Weights of a small transformer language model.
Size: 12 layers, 2 heads of 128, MLP 704 SwiGLU, vocabulary 8192, 13.8M parameters.
Each number is 128 + 24 x the weight over its row's rms, rounded and kept within 0 to 255. Layers, rows and columns count from 0. The size above them is the row's rms in percent of the matrix's.

# layer 2 MLP down, 256x704, rms 0.0653, rows 109-213, columns 448-511
size [ 94  94  93  88  97  91  99 104  95 103  96  96  96 100  97 105  96  99  93  93  95  93  94  97  90  94  95 100 191  97  91  95 105  99 100 100  93  92  94  93  97  93  96  99  97  95 104  91  98  99  96  93  94  90 103 100  97 101  98 100  99  91 104  92  96  91  97  94  95  91 100  97  96  92 102  89 125  97 103  95  92  97 101  96  98 248  96  90  92  92  93  95  97 100  95 100  96  94  98 101 101  92  98  87  93]
[[138 125 121  87 162  89 138 132 133 147 116 150 109  85 111  48 163 128 126 115 139 145  89 150 130 132 167 113 127 133 146 105 131 121  88 102 158 121 142 141 110 137 108 144 166  60  81 109 158 129 156 154 139 138 116 122 115 123 121  93  87  92 146 134]
 [ 91 145  87 149 144 160 137 120 169 100 155 136 137 144 119 107 144 142  89 174 125 132 145 138  82 149 128  86 101 129  90 157 126 128 113 122 113 135 149 119 166 144 123 145 137 162 109 153 104 161 136 142 104 141 148 141 141 120 113 111 151 138 118 120]
 [146 115 123 149 109 138 111 123  86 146 136  93 128 122  78  76 136 152 142 138  93 166 134 151 163 122 185 137 155 156 117 102 125 118 124 131 177 112 146 114 185 113 120 208 126 158 142 114 147 161 152 165 115 124 141 135 116 145 139 105  87 139 127 130]
 [132 111 110 161 141 147  96 115 100 152 178 120 160 118 149 161 156 105 109 168 141 144 143 134  93 115 145 146 135  99 128 154  91 142 103 126 138 150 130 115 123  97 154 109 174 147 103 113 117 162 103 116 115 125  92 124 150  81 134 140 134 114 126 137]
 [144  84 132 172 150 149 141 116 136 123 145 160 111 137 110 119 146 132 149 124 122 143 133 158 114 138 109  77 165 123 117 101 144 107 155 123 108 149  97 134 115 140 128 151 156 122 150 134 124 111 103  77 139 121 117 119 108 179 160 103 107 119 120 101]
 [161 164 152 126 153 125  97 113 140  95 166 100 108 129 133 116 104 135 118 113 110 132 118 103 173 164 120 144 119 140 148  83 147 103 146 135 121 108 118  95 147 110 146 125 120  94 130 109  73 108 118 145 109  73 104 138 154 142 120 164 130 104 133 127]
 [152 117 124  96 130 131 135 137 145 114 162 133 117 144 113 117 109 127 152 114 123  96 142 127 149 137 144 129  89 134 133 120 132 177 130  92 145  79 111 105 176 118  97 163 156 126 165  99 120 125  91 128  98 130 113 126 152 157 150 141 149 130 124  73]
 [122 126  87 148 142 144 172 154 120 121 110 119  95 162 124 139 161 106 137  56 128 150 112 130 109 147 141  84 119 121 147 108 125 140 177 110 168 188 116 129 132 141 177 151 116  97 143 147 102 169 142 120 144 102 106 137 108  84 143  98  98 181 122 176]
 [144 130 142 125 150 151 109 141  97 131 119 130 114 125 118 147 118 108  90 147 153 101 133 128 114 100 101 185 121 134 137 126 199 136 139 146 150 142  79 133 109 141 108 113 147 139 127  99 129 117 110 150 126 112 107 101 142 133 111 153 182 127 112 125]
 [135 157 130 152 125 124 138 133 142 115 147 147 107 104 121 157 114 154 150 164 129 143  91 138 120 120 155 120 161 141 140  97 138 138 126 121 149 134 115 114 111 153 112 141 105 126 143 112 109 127 127 104 131 118  85 127 154 137 160 134 106 124  83 103]
 [ 65 141  99 114 149 116  84 136 105 149  87 102 142 142 159 113 163 111 203 107 129 139  86  79 103 156 141 111 117 156 144 116  97 131 126 125 170 139 133 132 137 114 113 131 105 126 112 114 158 132 176 137 143  99 144 120  88 144 112 124 192 111 146 163]
 [123  69 148  89 129 115 121 113 174 158 141 178 142 109 101 108 112 104 158 135 135 148  97 129  92 139 126 101 124  67 112 105  96 119 151 125 142 114 156 142 106  78 115 150 118 125 136 139 149 135 118 108 143 110 154 141 148 152 104 150 113 130 132 148]
 [115 162 110  96 123 107 120 142 137 157  75 111 101 150 129  59 169 106  87  74 127 129 106  77 134 109 141 149 140  93 113 123 117 160 115 165 143 133 186 132 119 142  82 141 131 159 127 160 130 133 105 168  95 126 142 104 144 131 143 104 128 140 120 114]
 [105 116 123 128 132 142 145 155 114 102 100 102 131 108 109 125 134  98 153 115 129 141 145 138 140 153 119 145 154 119 110 129 164 131 123 149 124 100 120 121 153 117 141 123 115 117 149 129 144 130 120 116  92 133 127 131 111 142 112 146 133 139 113 139]
 [104 177 114 113 148  97 117 175  99 146 126 124 133 123 170 122 158 162 114  92 169 121  91 134 123 147 164 147 157 117  78 115 139 147 135 138 133 156 105  86  76 142 166 151 100 127  95 143 128 182 122  95 123 130 165 105 139 128 135 111 140 110 124 146]
 [163 126 160 133 111 135 147 162 134 132 131 121 139 115 124 150 120 151  84 149 124 146 150 185 160 128 147 116 113 140 137 114 137 145 126 139  86 128 126  98 170 108 118 105 103 132 134  96 155  72 143 143 152 106 149  82 108 147 137 107 104 131 142 166]
 [118 163 123 145 153  61 147 161 134 144 150 140 156  87 143 151 129 131  93 142 142 107 138 157 117 145 159  86 178 129 128 133 137 137 110 137 188  87 100 115 123 163 129 146  88 155 113 159 147 156 112 136 146 124 130 132  81 111 151 136 132 107 132 160]
 [142 104 130 135 159 148 122 108 119 145 123 131 145 126 135 131  83 156 128 119 145 146  88 135 145 121 131 163 115 161 138 128  82 137  92 138 168 137 122 127 132 161  88 185 104 183  89 140 103 129 115 109 136 146 129 108 101 126 139 154 143 151 103  95]
 [122 171 122 111  89  76 119 194 140  95  89 121 168 147 123 125 149 105 188 149 131 119  98 170 124 134 121 123 102 135 103 110 180  94 108 161 125  95 176 115 129 151  73 174 139 107 102 146 129 109 138 110 109 133 124 136 123 139 135 140 135 162 125 104]
 [125 157  80 124 147 112 132 124 168 137 155 106 106 121 153 156  77 112 142 136 159 108 111 126 147 104 172  95 138 123 134 176  85 140 145 135 110 137 124 131 107 119 149  69 128 133  80 117 144 115 156 106 107 136  88 113  95  90  66 139 139 106 119 142]
 [144  93 145 146 151 107 166  47 131  89 113 137 153  92 122 110 141 127 146 119 116 194 159 142 133  76  75 120 121 151 130 125 110 127 115 137 103 125 122  64  68 167 143 116  59 141  99 114 152 115  65 122 119  88  99 159 102 129 125 131 122 148 129 115]
 [ 75 153 129 135 121 169 126 125 104 101 112 144 143 159 164 168 101 171 110 145 135 159 100 128 115 144 111  92 104 153 131 181 135 115 183 154 142 145 123 101 119 172 113 175 166 140 170 116 124 102 142 101 115 113 115 140 163 162 127 148 115 120 157  93]
 [112 164 126 162 114 135 143 172 133 113  94 103 129 118 105 137 154 131 149 120 121 150 131 137 129 154 169 117  94 146 128 122 109 124  55 161 158 172 128 109 111 145 139 113 127 150 109 145  95 130 117  90 128 135 182 131 108 141 127 145 147 141 102 110]
 [146 127 148 121 127 103 148  88 134 108 103 118 126 120 131 138 138 114 156 133  81 108 125 128 149  99 161 151 134 158 138 130 104 164 164 142 114 141 139 146 123  93 136 138 126  77  95 133 120 131  59  82  78 124 146 124 111 111 176 107 134 145 171 153]
 [123 161  77 133  86 113 142 147 122 147 144 145 121 133 157 128 164 168 139 141 120 143 118 129 120 107  99 136 123  77 140 152 130 112 181 149 134 148 167  98 120 116 158 121 132 141 118 133 133 143 130 133 124 122 122 127 124 105 158 135 136 145 112 119]
 [158 133 187 113 145 146 107 123 142 161 138 104 121 170 145  93 137 159 119 116 134  82 130 117 137 142 164 115 108 165  81 155 118 124 108 110 135  99 119 131 148 122 124 107 158 118 165 138 122 172 125 105 130  96 144 122 164 163 104 123 108 101 108 164]
 [134 112 127 167 150 114 181 144  78 146 113 130 106 136 125 136 165 122 158 132 133 134 165  87 149 121 136 137 161 140 130 144 130 151 215 118 122 109  94 129 128 110 109  97 101 123 131 191 112 123 108  96 125 111 117 158 124 120 127 107 163 112 121 156]
 [107 131 109 138 121 122 153 118 113 105 149 143 143 139 135 117 147  89 110 104 171 145 120 123 110 128 119 122 119 127 141 158 113  97 145 142 107 145 159 109 137 111 108 148 131 170 150 105 116 149 172 116 121 163 121 109 145  87 115 118 133  99 123 118]
 [133 128 159 138 148 124 156 141 160  69  91 117 161  94 114 135  81 131 132 124 141 103 119 135 131 148 107 117 139 117  87 140 125 131  77  82 132 121 121 117 140 119  90 114 137 116 136 126 116 139 118 105 108 143 140 105 106  57  77 135 131 100 153  92]
 [111 144 120 152 105 117 117 174 121 117 136 155 163 140 140 130 122 171 157 138 132 127 133 120 121 153 130 105 152  97 133 175 153 120  91 115 126 136 153 142 122 152 115 160 129 117 139 122 147 136 142 140 114 142 168 165 138 134 171 100 115 115 164 167]
 [142 120 124 163 145 131  86 170  85 102 133  93 156 113 109 104  98 181 164 100 153 131 112 107 146 152 140 157 113 170 154 149 136 153 128 139 146 144 120 174  95 174 104 151 106 148 149 143 121 144 169 138 124 140 117  94 137 160 120  94 132 130 126 145]
 [118 122 110 168  99 161 107  85 120 153 103 159 135 133 113  95 152 119 172 119 128 115 144 135 126 150 171 108 151 134 138 134 131 146 192  98 116 178 132 112 164 143 181 141 120 108 124 110 144 124 130 159 150 144 148 129 103 104 149 125  39 175 140 123]
 [148  66 131 106 104 105 132 128 103 138 142 122  99 110 151 146 172  94 102 122 148 163 142 140 165 138 136  88  91 117 105 155 128 122 137 116 120 135 129 145  83 137 132 140 150 133 191 131  90 127 181 173 136 132 127 133  95 176 135 106 124 137 154  94]
 [103 137  78 137 110 141 125 127 121 136  94 128 181 125 137 145 128 156 133 114 137 111 142 179 117 131 101 123 124 117 167 109 131 126 102 103 136 117 132  99  99 135 155 122 211 130 107 117 138 141 120 125 153 190 127 156 142 140 134 118 155 113 118 122]
 [150 116 146  76 109 104 127 141 106 116 101 123 128 204  76 108 105 112  79 130 134 142 110 110 154 158 145 126 171 142 131 108 146 142 144 117 117  87 156 101 120 149 138 118 119  98 144 122 201 114 125 146 157 121 101 116 122 110 121 169 153 100 125 110]
 [103  98 157  63 106 144 134 147  72 124 117 115 145 144 135 164 145 148 103 119 147 173 126 123 132 121 111 132 133 132 142 128 110 147 144 101 134 141 118 126 123 128 108 159 129 161 126 120 122 146 142 162 163 120 134 105 105 114 112 144  91  80 135 135]
 [105  94 126 123 130 127 132 148 136 100 112 155  80 157 168 111 106 123 129 116 135 126  92  88 102 132 156 133 119 139 120 133 167 121 133 114 158 112 165 117  98 100 141 103 145 138  87 150 153 114 129 150  93  89  94 103 118 136 112 132 176 157 163 120]
 [117 127 132 135 107 120  98 134 159 140 144 135 101 121 130 156 162 128 149 118 112  65 118  97 124 145 134 149 122 111 129  91 131 110 115 140 141 141 153 133 128 131 147 110 136 178 138 171  99 120 143 126  98  92 154 122 161 136 126 138 112 140 116 121]
 [167 132  74 118 128 156  97 132 147 142 147 129  87  75 125 132 133 139 151 145 144  95  92  76 121 110 129 107  76 120 114 114 160 153 165 118  97 185 145 123 112 115 112 149 145 152 124 136 132 141  97 144 143 106 127 123 152 124 130 107 172 115 136  89]
 [123 189 109 163 126 129 140 108 117 131 105 111 116 158 126 135 130 156 135 129 132 140 138 142 116 122 127  92  98  82 142  97 136 106 133 134 149 122 145 132 225 124 131 114 101 118 101 178 149 115  93 117  88  94 128 168 150 115 124 155 129 128 122 144]
 [131 129 136 133 132 133  98 177 110 178  79 110 121 121 125 118 116 171 170 156 134  87 114 125 188 124 114 112 133  97 124 121 114 153  83 121 159 132 143 124  99 122 174 107  88 121 149 154 132 142 143 119 120 166 154 122 125 155  83 118 107 135 102 141]
 [107 137 115 126 100 138  74 146  97 113 101 132 113 172  93 146  90  88 153 132 151  85 107  83 101 125 150 118 153 163  97  93 104 105  98 136 111 118  93 124 145 141 113 116 119 131 109 167  84 177 117 104 122 135 139 146 128 124 144 138 113 115 111 154]
 [118 152 141 123 124 156 106 164 135 147  94 144 117 136 147 115 119 117 150 102 132 154 147 118 110 111 145 118 140 145 135 101 152 176 126 126 123 138 149 118 155 104 133  88 104 149 133 154  86  89 143 124 159 142 120 131 122 145 103 141 115 171 104 145]
 [107 148 109 134 132 133 144 173 123 143 144 116 116 147 116 133 129 117 122 127 145 139 117  97 170 138 153 145 139 164  98 181 128  93 102 133 153 131 124 142 132 137 133 129 111 102 109 150  98 138 152 142 130 175 125 105 122 106 130  96 108 128 117 127]
 [176 144 124 130 137 155 122 124 130 156 188  84  77 114 122 154 163  94 141 144 108 101 116 133 160 163 103 125 106 144 128 159 151 115 179 121 122 120 138 206 163 110 130 143 176 111 144 133 168 144  93 123 116 153 121 137 109 155 147 121 173 159 145 130]
 [115 172 150 148 130 169 105 126 117 136 136 133 166 131  92  88 176 100  74 107 129 127 101 117 158 107 112 143 121 156  94 116 108 152  80 133 114 143 113 154 121  94 119 146  87 103 130 122 122 130 132 111 157 111 141 104 118 167  89 106 175 108 118 111]
 [ 83 143 155  74  90 148 101 110 145 109 115 155 118 101  74  99 119 118 115 139  97  76 129 157 128 108 114 140 123 143 154 130 102 112 140 148 106 109 123 144 137  89  78 120 127 168 109 110  95 144  94 193 108 134 116 147 141 168 100  89 106 118  42 120]
 [ 97 129  98 148 124 140 130 133 101 113 136 131 148 132 167  75 113  96 162 114 146 169 124 120 123 118 120 165 131 138 122  98 132 160 125 124 126 146 154 101 108 139 150 146 113 112 121 168  96 130 136 132 192 137 124 121 145 159 125 122 132 122 166 107]
 [134  86 132 180  91  97 127 104  91 116 153 140  79 132 138 123 167 118 140 133 113 162 114  60 136 130 147 138 115 119  97 133 132 105 168 132 149 117 163 143 134 145 121 161 133 100 161 143 111 111 138 109 116 144 102 134 133 166 172 136 137 128 123 118]
 [133 137 125 132 160 144 138 147 112 149  80 102 147 139 138  88 106 103  97 109 165 118 115 161 152 132 144 128 125 110 107 132 109 128 127  95 121 141 111 169 130 129 180 117 102 118 119 180  78 136 124  99 100 129 113  77  94 144 131 149  84  85 145 145]
 [143 136 132 123 126 148 116  75 155 117 146  94 107 138 133 111 102 109 130 114 144  93  79 158 111 116 137 140  93 103 132 107 182 164 124 125 127 129 121 145 156 121 103  69 162 117 111 155 151 111 139 118  87 159 127 131 122 133  67 140 143 108 108 135]
 [106  71 128 118 107 180 133 144 136 119 136  89 170 142 108 136 163 128 148 122 131 157 161  98 146 174 136  61 144 121  99 110 115 116 125 131 121 124 117 131 167 150 102 130 152 139 153  97 146 119  99 143 153  93 129 159 134 183  98 110 140 113 145  71]
 [134  78 137 158 106 165 160 141 140 120 115 122 115 108 158 149 157 120 139 183 135 138 116 162 128 150 100 117 113 130 141 129 187 136  82 132 145 171 127  93 193  77 123  96 151 121 130 121  93  97  98 129 163 117 129 109 111 115 147 139 115 143  98 206]
 [124 129 110 138 129 113 145 116 105 154 119 104  87 166 121  77 121 150 124 142 128 127 108 115 132 144 158 121  71 100  91 111 140 165 100 147 122 176 170 170 103 162 111 119 127 120 148  97 136 124 153 150 160 130 155 118  90 152 144 106 118 119 133 151]
 [ 91 166  92 184 151 108 133 134 125 104 146 158  78 167 119 151 143  91 129 155 136 154 107 156 117 138 116 157 124 112 141 141 112 165 119 150 133 182 125  98 164 151 126 178 145 109 138 103  79 139 120 150 126 103 109  85 163 135 120 137 137 124 171 135]
 [151 140 112 103 113 134 124  94 143 126  98  98 133 141 100 142 160 105 114 139 153  97 101 137 175 175 116 120 125 151 126 175 139 131 102 139 145 115  94 141  88 150 133  64 110  64  87 129  95 155 154 135 124 119 117 129  78 143  85 154 102 136 120 156]
 [111 124 107 138 125 130 156 113 115 138 123  75 117 112 138 146 102 112 103 136 121 141 127 104 135  98 107 134 100  95 185 144 132 123 120 125 115 116 145 104 131 157 140  89 157 174  86 156 110 192  91 139 126  98 122 157  73 105 129 103 164 141 115  75]
 [151 141 136 118 137 164 114 182 152 124 132 115 169 155 153 105 149 121 151 127 134 114 145 102 127 134 108 126 112 112 133 124 142 145 156 148 144 126 124 104 146 112 157  99  96  73 112 166  93 112  78 134 106 120 116 111 152 100 139 153 127 115 107 140]
 [ 73 154 108  77 187 122 124 158 114 144 134 124  65 113 137 135 118 149 110 143 132 116 102 121 115 123 112 125 123 114  89 115 117 119 124  99 122  89 114 182 114 119 172 172 182 116  96 195 122 138 160 118 123 101 141 167 101 132  87  95 122  89 146 128]
 [123 130 137 103 131 121 116 121 118 106 133 133 117  98 144 115 152 135 166 103 154 126 106  80 169 134 138 140 111 123 111 146 139 163 143 109 123 113 122 187  85 154 104 115 110 146 117  91  95 136  62  95  88 144 135 125 114 124 157 153 126 102 173 117]
 [169 114  73 116 106 151 130 168 109 173 145 104 127 116 122  87 101 115 112 106 148 138 135 131  83 137 113 109 103 122 144  84 155 149 140 133 118 181 137  89  80 154 120 127 112 144 135 113 130 127 117  98 139 112 135 117 127 139 126 112 138 103  96 107]
 [135 110 116  95 148 128 146 115 120 124 123 116 100  93 132 133 123 119 127 155 126 131 124 123 142 102 122 101 179 158 103 161 123 141 129 120 119 127 160 123 145 118 125 115 160 134 140 133 138 139 140 147  98 168  89 128 100  99 127 122  72 108 128 109]
 [131 108 130 125 130 127 171 125 132 143 173 103  85 170  96  94  91 181  64 147 120 175 146  50 130  86 137 104 105 120  89 125 106 162 130 153 129 136 163  82 117 132 133 116 143 131 122 138 132  89 145 118 188 122 116 122 157 137 118 138 143 114 164 114]
 [155 114 126 138 128  88 118 172 163  98 150 109 101 150  96 161 165 145 121 143 120 128 153 100 110 168 113 134 175 119 122 112 156 130 160 139 113 147 114 130 121 106 135 155 133 100  86 100 149 127 129 107 133 115 129 114 114 150 100 118 156 121 124 117]
 [129 158 141 134 175 118 121  71 149 106 158 123  90 116 107 127 156  96 119 110 131 174 141 117 103 137 197 135 123 123 124 144 127 113 119  96 148 116 119 125 191 144 138 131 122 126 136 131 139 129 152 119 113 118 136 146 104 125 162 117 149 122 112  78]
 [ 77 104 109 139 144 122  87 129 104 110 100 140 151 173 104 136 165 131 150 104 157 144 156 129 141 128 146 122  79 115 130 161 121 126 148 167 126  99 136 134 141 107 130 161 147 133  68 134 104 130  71 118 135 112 126 116 117 120 122 144  86 132 103 155]
 [ 73  91 138  96 123 147 160 149 147 135 135 138 103  97 119 155 131 110 115  82 127 139 110 133 149 146 130 152 133 139 120 145 123 146 104  97 159 165 116 143  96 182 115  92 122  92 154  95 141 101 122 115 106 104 116 129 141 111 164 164 154 115 130  85]
 [ 89 137 119 120 162 107 100 127 110 126  75 162 144 131 125 144 128 114 103 108 111 167 118  76 150 132 140 116 145 103  79 125 159 127 104  88 140 110 120 108 194 160 137 104 151  67 105 203  86 188 135 113 116 128 147 142 124  88 120  92 143 123 133 111]
 [160 126 202 174 145  78 153  75 110 145 141 163 119 139 134 188 156 148 109 128 129 125 164  94 105 131 121 146 175  87 107 149 133  92 145 129  87 161 127  93 108  94  73  46 141 126 108 122 142 116 171  89  81 129 133 123 140 183 100 137 157 141 112 116]
 [140 131 101  97 112 103 124 149 164 130 129  84 156 153 116  99 119 134 158 119 105 117 126 136 115 149 129 140 100 142 160  81 149 166  86 163 134  95 143 131 148  68 112  77 119 115 143 140 130 142 101 123 173 130 149 122 103 131 134 113 131  95  92 134]
 [126 182 136 169 139 135  77 152 115 151 112 162 132 113 150 141  83 156 125  79 132 103 138  96 168 138 119 111 134 100 152  97 182 123 153 157 134 118  88 135 119 143 117 153 140 148 101  85 165 122 125 128 122  85 152 120 153 111 139 102 133 167 138 142]
 [116 150 140 122 132 103 169 120 115 142  97 133 161 134 159 157 136 136 121 186 127 126 182 124 114 127 181 126 139 148 144  78 133 154 121 114 122 139 109 115 142 122  88 148 159 114 120  85 132 109 102 123 148 131 130  85 102 117 158 116  94 106 141 186]
 [186 147 104 151 107 134 141 178 129 134 125 129 111 161 131 139 113 171 125 109 125 148 123  90 108 171 178 152 110 141 133 163 159 117 142 129 122  81 110 110 143 141 139 152 137 131 106 100 142 119 146 123 119 153 154 103 120 129 105 142 116 118 118 149]
 [165  65 107 120 106 122 125 124 158  96 132 105 180 113 107 105 128 129 142 154 133 152 178 117 113 146  99  84 134 123 181 156 124 121 142  98  94 121 134 120 135 139  91 155 175 150  93 152  95 131 148  80 133 165 121 134 132 113 121 113 101 133 141 102]
 [149 155 142 120 148  87 116  74 111 132 109 155 117 140  66 123 153 161  85  97 131 126 111 167  97  91 122 161 202 157 129 128  99 120 132 114 128 100 133 142 179 109 125 160 111 120 142 107  68 135 155 121  96 138 124 146 128 142 131 118 140 116 154 124]
 [145 126 123 161 138 133 142 135 122 117 118 110 152 133 129 118 115 137  96 158 116 135 132 128 161 152 123 189 145 112 162 155  79 128 117 133 146 136 120  80 131 146 113 102 145 110 118 118 112 135 158 161 136 127 132 150 104  97 138 141 163 104 153  76]
 [127  89  98 123 144 126 127 156 115 112 113 152 120 135 149 121 144 130 108 105 101 108 158 141 140 109  99 108 160  77 118 149 147 103 183 115 147 108 117 149 123 126 137 126 102 121 152 154 117 141 105 108  82 128 101 149 169 113 160  94 127 141 131 161]
 [ 91 123 186 119 106 122 142 123 139 113 103 113 111  98 127 127 103  81 173 145  92 123 177 175 121 116 127 110 132 137 139  74 118 121 146 117 142 135 172 155 114 135  87 139 119 180 173  98 121  82 130 136 182 124 145 155 121 153 113 145 161 118  71 149]
 [134 128 143 123 118  99 139  86 133 132 124 163 147 170 112 107 152 148 112 104 136 134 193 149 106 104 121 149 163 128 127 117 134 137 145 114 123 134 125 168 118  76 167 107 146 134 128 112 146 151  89 109 154 182 152 128 134 136 158 101 128  95 126 123]
 [160 159 132  86 105 142 112 120 150 132 166 146 125 105 138  79  56 123 138 135 147  82 135 118 100 129  97 154  97 107 133 132 125 150 114 105 112 129 162 199 131  90 131 115 174 131 100 107 110 138 160 121 156 130 134 136 123 102 122 176 130 117 123  60]
 [125 133 123 145  87 103 140 113 147 137 121  91 117 151 160 118 115 103 157 108 127 114 149 169 123 148 129 126 107 127 133 133 201 153 125 140 110 130 138  99 132 182 111 144  87 169 121 132 190 128 132 138 130 149 162 142 111  98 154 145 152 134 106  84]
 [136 117 145 143 146 144 109 108 132 119 111  89 145 106 134 135 122 138 114 135 141 152 111 112 131 169 105 151 139 144 116 136  46 136  94 148 125 164 135 111 162 134 140 169  93 141 107 127  99 130  96 125 169 151 152 105  95 153  91 133 106 135 104 117]
 [162 134 136 143 118  91 111 133 105 146 123  70 115 139 172 178 136 134  82 182 150 122 147 114 114 135 132 146 107 113 151 108 115 136  95 119 123 127 151 116 159 125 140 114 111 156 162 167 113 130 105 152  70 146 117 145 103 175 175 114 114 110 163 154]
 [ 68 154 147 155 128 101 137 107 181 126  90 149 174 152 167 123 125 122 125 114  88 101 145 123 140 114 161 143 143 129 140 139 143 168 128 118 106 129 163 134 123 148 144 132 116 128 114 153  88 123 110 170 106  80 130 140 190 173  94 141 133  83 162 134]
 [155 113 112  97 106 153 139 161 106 142 128 143 112  92 118 131 118 136 114  89 117 138 153 119 106 188 113 120 138 104 137 153 169  74  98 130 130 171 106 129 159 159 137  87 117  87 103  69  94 122 107  87 165 121 114 106 130  66 112 123 113 105 146 133]
 [105 138 128 170 138 123 160 149 128  88 120 142 133 171 154 123 168  93 122 107 201 185 153 104 110 133 178 119 105 114 110 121 158 169 139  97 176 176 111 136 137 149 148 135 127 122 149 120 138 163 134 116 132 139  87  89 142 111 138  91 145 112 164 154]
 [106 126 161 138 118 121 109  75 137 117 151  95 127 115 151 147 107 163 133 119 126 163 140 106 120 132 132  92 143 120 172 142 149 103  83 130 126 166 143 176  90 121 133 137  88 122 143 135 113  81 120 132 101 143 145 130 147 146 159 144 118 124 118 152]
 [126 156 122 185 153 163 134 144 160 109 117 116 126  82 147 128 137 140 135 115 117 108 142 115 117 111 130 148 157 157 119 180 103 134 116 137 114 157 132 129 166 140 129 122 102 165 130 156 110 127 134 132 108 110 126 111 145 168 130  85 119 147 161 123]
 [150 124 156 112 127 142 120 149 115 120 105 116 103 120 141 131 118 118 174 130 124 151 142 106 102 114 125 201  92 194 141 123 119 157 159 116  98 131 123 155 125 146 120 117  96 166 134 101 120 150 116 116 134 129 116 147 123 123 119 174 108 152  66 101]
 [161 114 151 148 167  90  97  87  89 132 114 122 165 167  95 136 129 190 127 105 143 108 113 156 110  95 128 144 132 132  92 124 131 119 158 131 141 119 163 112 137 125 140 107  97 108 131 144 141  89 127 186 164 102 155 126 119 163 136 111 137 130 117 161]
 [107 117  94 122 120 103 147 142  92 121 195  97 135 154 161 141 104 107  87 101 114 102 128 107 151  94 142 143 113 153 114 100 144 153 106 156 157 123 177 150 147 112 123 157 172 136 138 126 120 128 157 124 104 165 117  92  73 115 165  83 118 130 168 106]
 [117 139 123 156 142 138 139 140 104 124  98 104 133 154 104 131 130 110 100 102 128 140 103  82 130 129 144 131 138 143 132 107 132 123 127 108 137  79  95 114 112 126 131 167 143 118 151 117 103 159 158 151 149 165  59 114 152 150 129  90  90 112 117 115]
 [115 153 119 132 109 138 134 173 139 122 113 130 132 138 121  97 141 125 132 150  97 135 150 178 143 150 118 118 131 147 132 121 135 127  93 122 107 123 132  97 112 177 129 212 143 101 129 134 103 104 122  99 143 114 145 111 110 141 149 138  87 128 122 162]
 [157 147 157 137 132 140 137 182 112 125  84 117 117 132 152 157  92 145 104 139 117 124 111 163 135 111 167 116 137 101  88 147 146 106  91 122 166 171 136 111 161 105 151 114 106 126  79 195 125 127 190 119 108 145 142 143 101 119 148 177  82 160 159  92]
 [148 136 114 136 132 106 118 122 128 146 124 132 152 147 120 107  93 137 106 148 162 120 111 134 148 124 195 113 122 137  96 126 132 124 112 140 125 162 109 159 130  94 103 189 109 103 135 114 167 115 122 132 138 154 112 122 153 141 141 163  84 114  99 169]
 [111 103 107 173 129 125 127 145 134 131  85 141 126 180  97 123 103 125 126 152 167  98 172 135 138 187 105 114 110 141 121 170 135 129 143 113 131 138 162 130 178 116 147 120 138 161 106 117 118 130 178 156 113 170 140 133 159 112 110 125 114 148 144 136]
 [147  68 137 164 111 141 174 102 136 111 111 120 120 159 129 126 139 154 149 121  98 117 118 159 130 126 151 158 167 137 153  92  93 135 146 139 147 101 123  77 148  72 136 136 102 200 138 134 149 120 131 133 128 160  87 124 135 169 119 140 142 135 121 113]
 [150  78 124 152 112 138 148 126 156 108 152  97  92 146 158 119 126 146 137 122 137 133 126 121 150 112 150 131 142 135 122 150 109 106 164 114 121 157 107  98 140 143 175 116 139 130 133 154 133 104 123 116 136 111 121  86 154 105 115 148  76 155 148 111]
 [165 126 120 133 126 150 118 153 122 108 109 127 142 131  85 140 127 140 147 130 147 171 162 109 105 179 107 147 168 151 142 122 139 106 108 136 139 122 128 100 166 154 143 115 130 148 128 115 142 115 122  58 137 195 148 170 149 148 130 123 118 134 153 140]
 [134 144 149 174 141 117 156  96 133 139  95  97 140  98 107 161  93  94 165 120 125  85 118 155 165 135 111 140 140 134 102 140 152 133  74 131  99 114 114 123 129 122 107 119  98 147  96 141 107 148 130 135 126 118 123 129 105 138 100 146 109 124 132 112]
 [155 134 131 102 135 131 141 119 150 100 117 125 101 108 124 149 130 122 127 129 101 162 129  96 105 152 145 135 157  71 157 183  89 142 122 106 129 119  99 102 160 116 113 127 109 117 101  81 118 118 136 186 128 184 172 140 115 145 121 131 147 113  84 132]
 [150 101 137 134 127 119 116 132 169 140 148 109 125 106 116  91 130 114 166 110 135 126 137  77 138 128 133 183 155  88 105 172 108 176 109 135 148 122 127 147 102  84 124 148 126 110 145 147  96 138 173 124 159 152 153  82  65 114 120 152 162 127 117 114]
 [140 143 134 124  87 143 148  94 139 132 142  82 110 114 146 120 115  92 131 143 162 157 119 112 159  99 157 116 137 136  97  94 167 168 131 148 147 128 144 137 137 118 156 133 124 100  85 129 168  99 107 102 146 155 127 100 131 115 128 137 156 145 128 123]
 [107 134 102 157 164 111 126 108  83 110 106 122 123 141 116 121 129  96  91 118 135 132 124 160  93 127 106 116 123 111 108 131 142 110 174 133 130 125 112 130 115  93 137 128 121 106 139 116 137 162 110 150 106 122 150 117 118 132 111  85 169 128 106 153]
 [134 161 146  98 123 102  89 131 172 126 125 125 123 136  72 156 143 118  84 147 103 121 106 113 129 210 114 162 147 117 111 143 127 113 134 109 125 127 147  70  75 163 119 154 110 142 133 150 159 149 116 107 127 101 127 142 101 161 128 123 146 149 120 101]]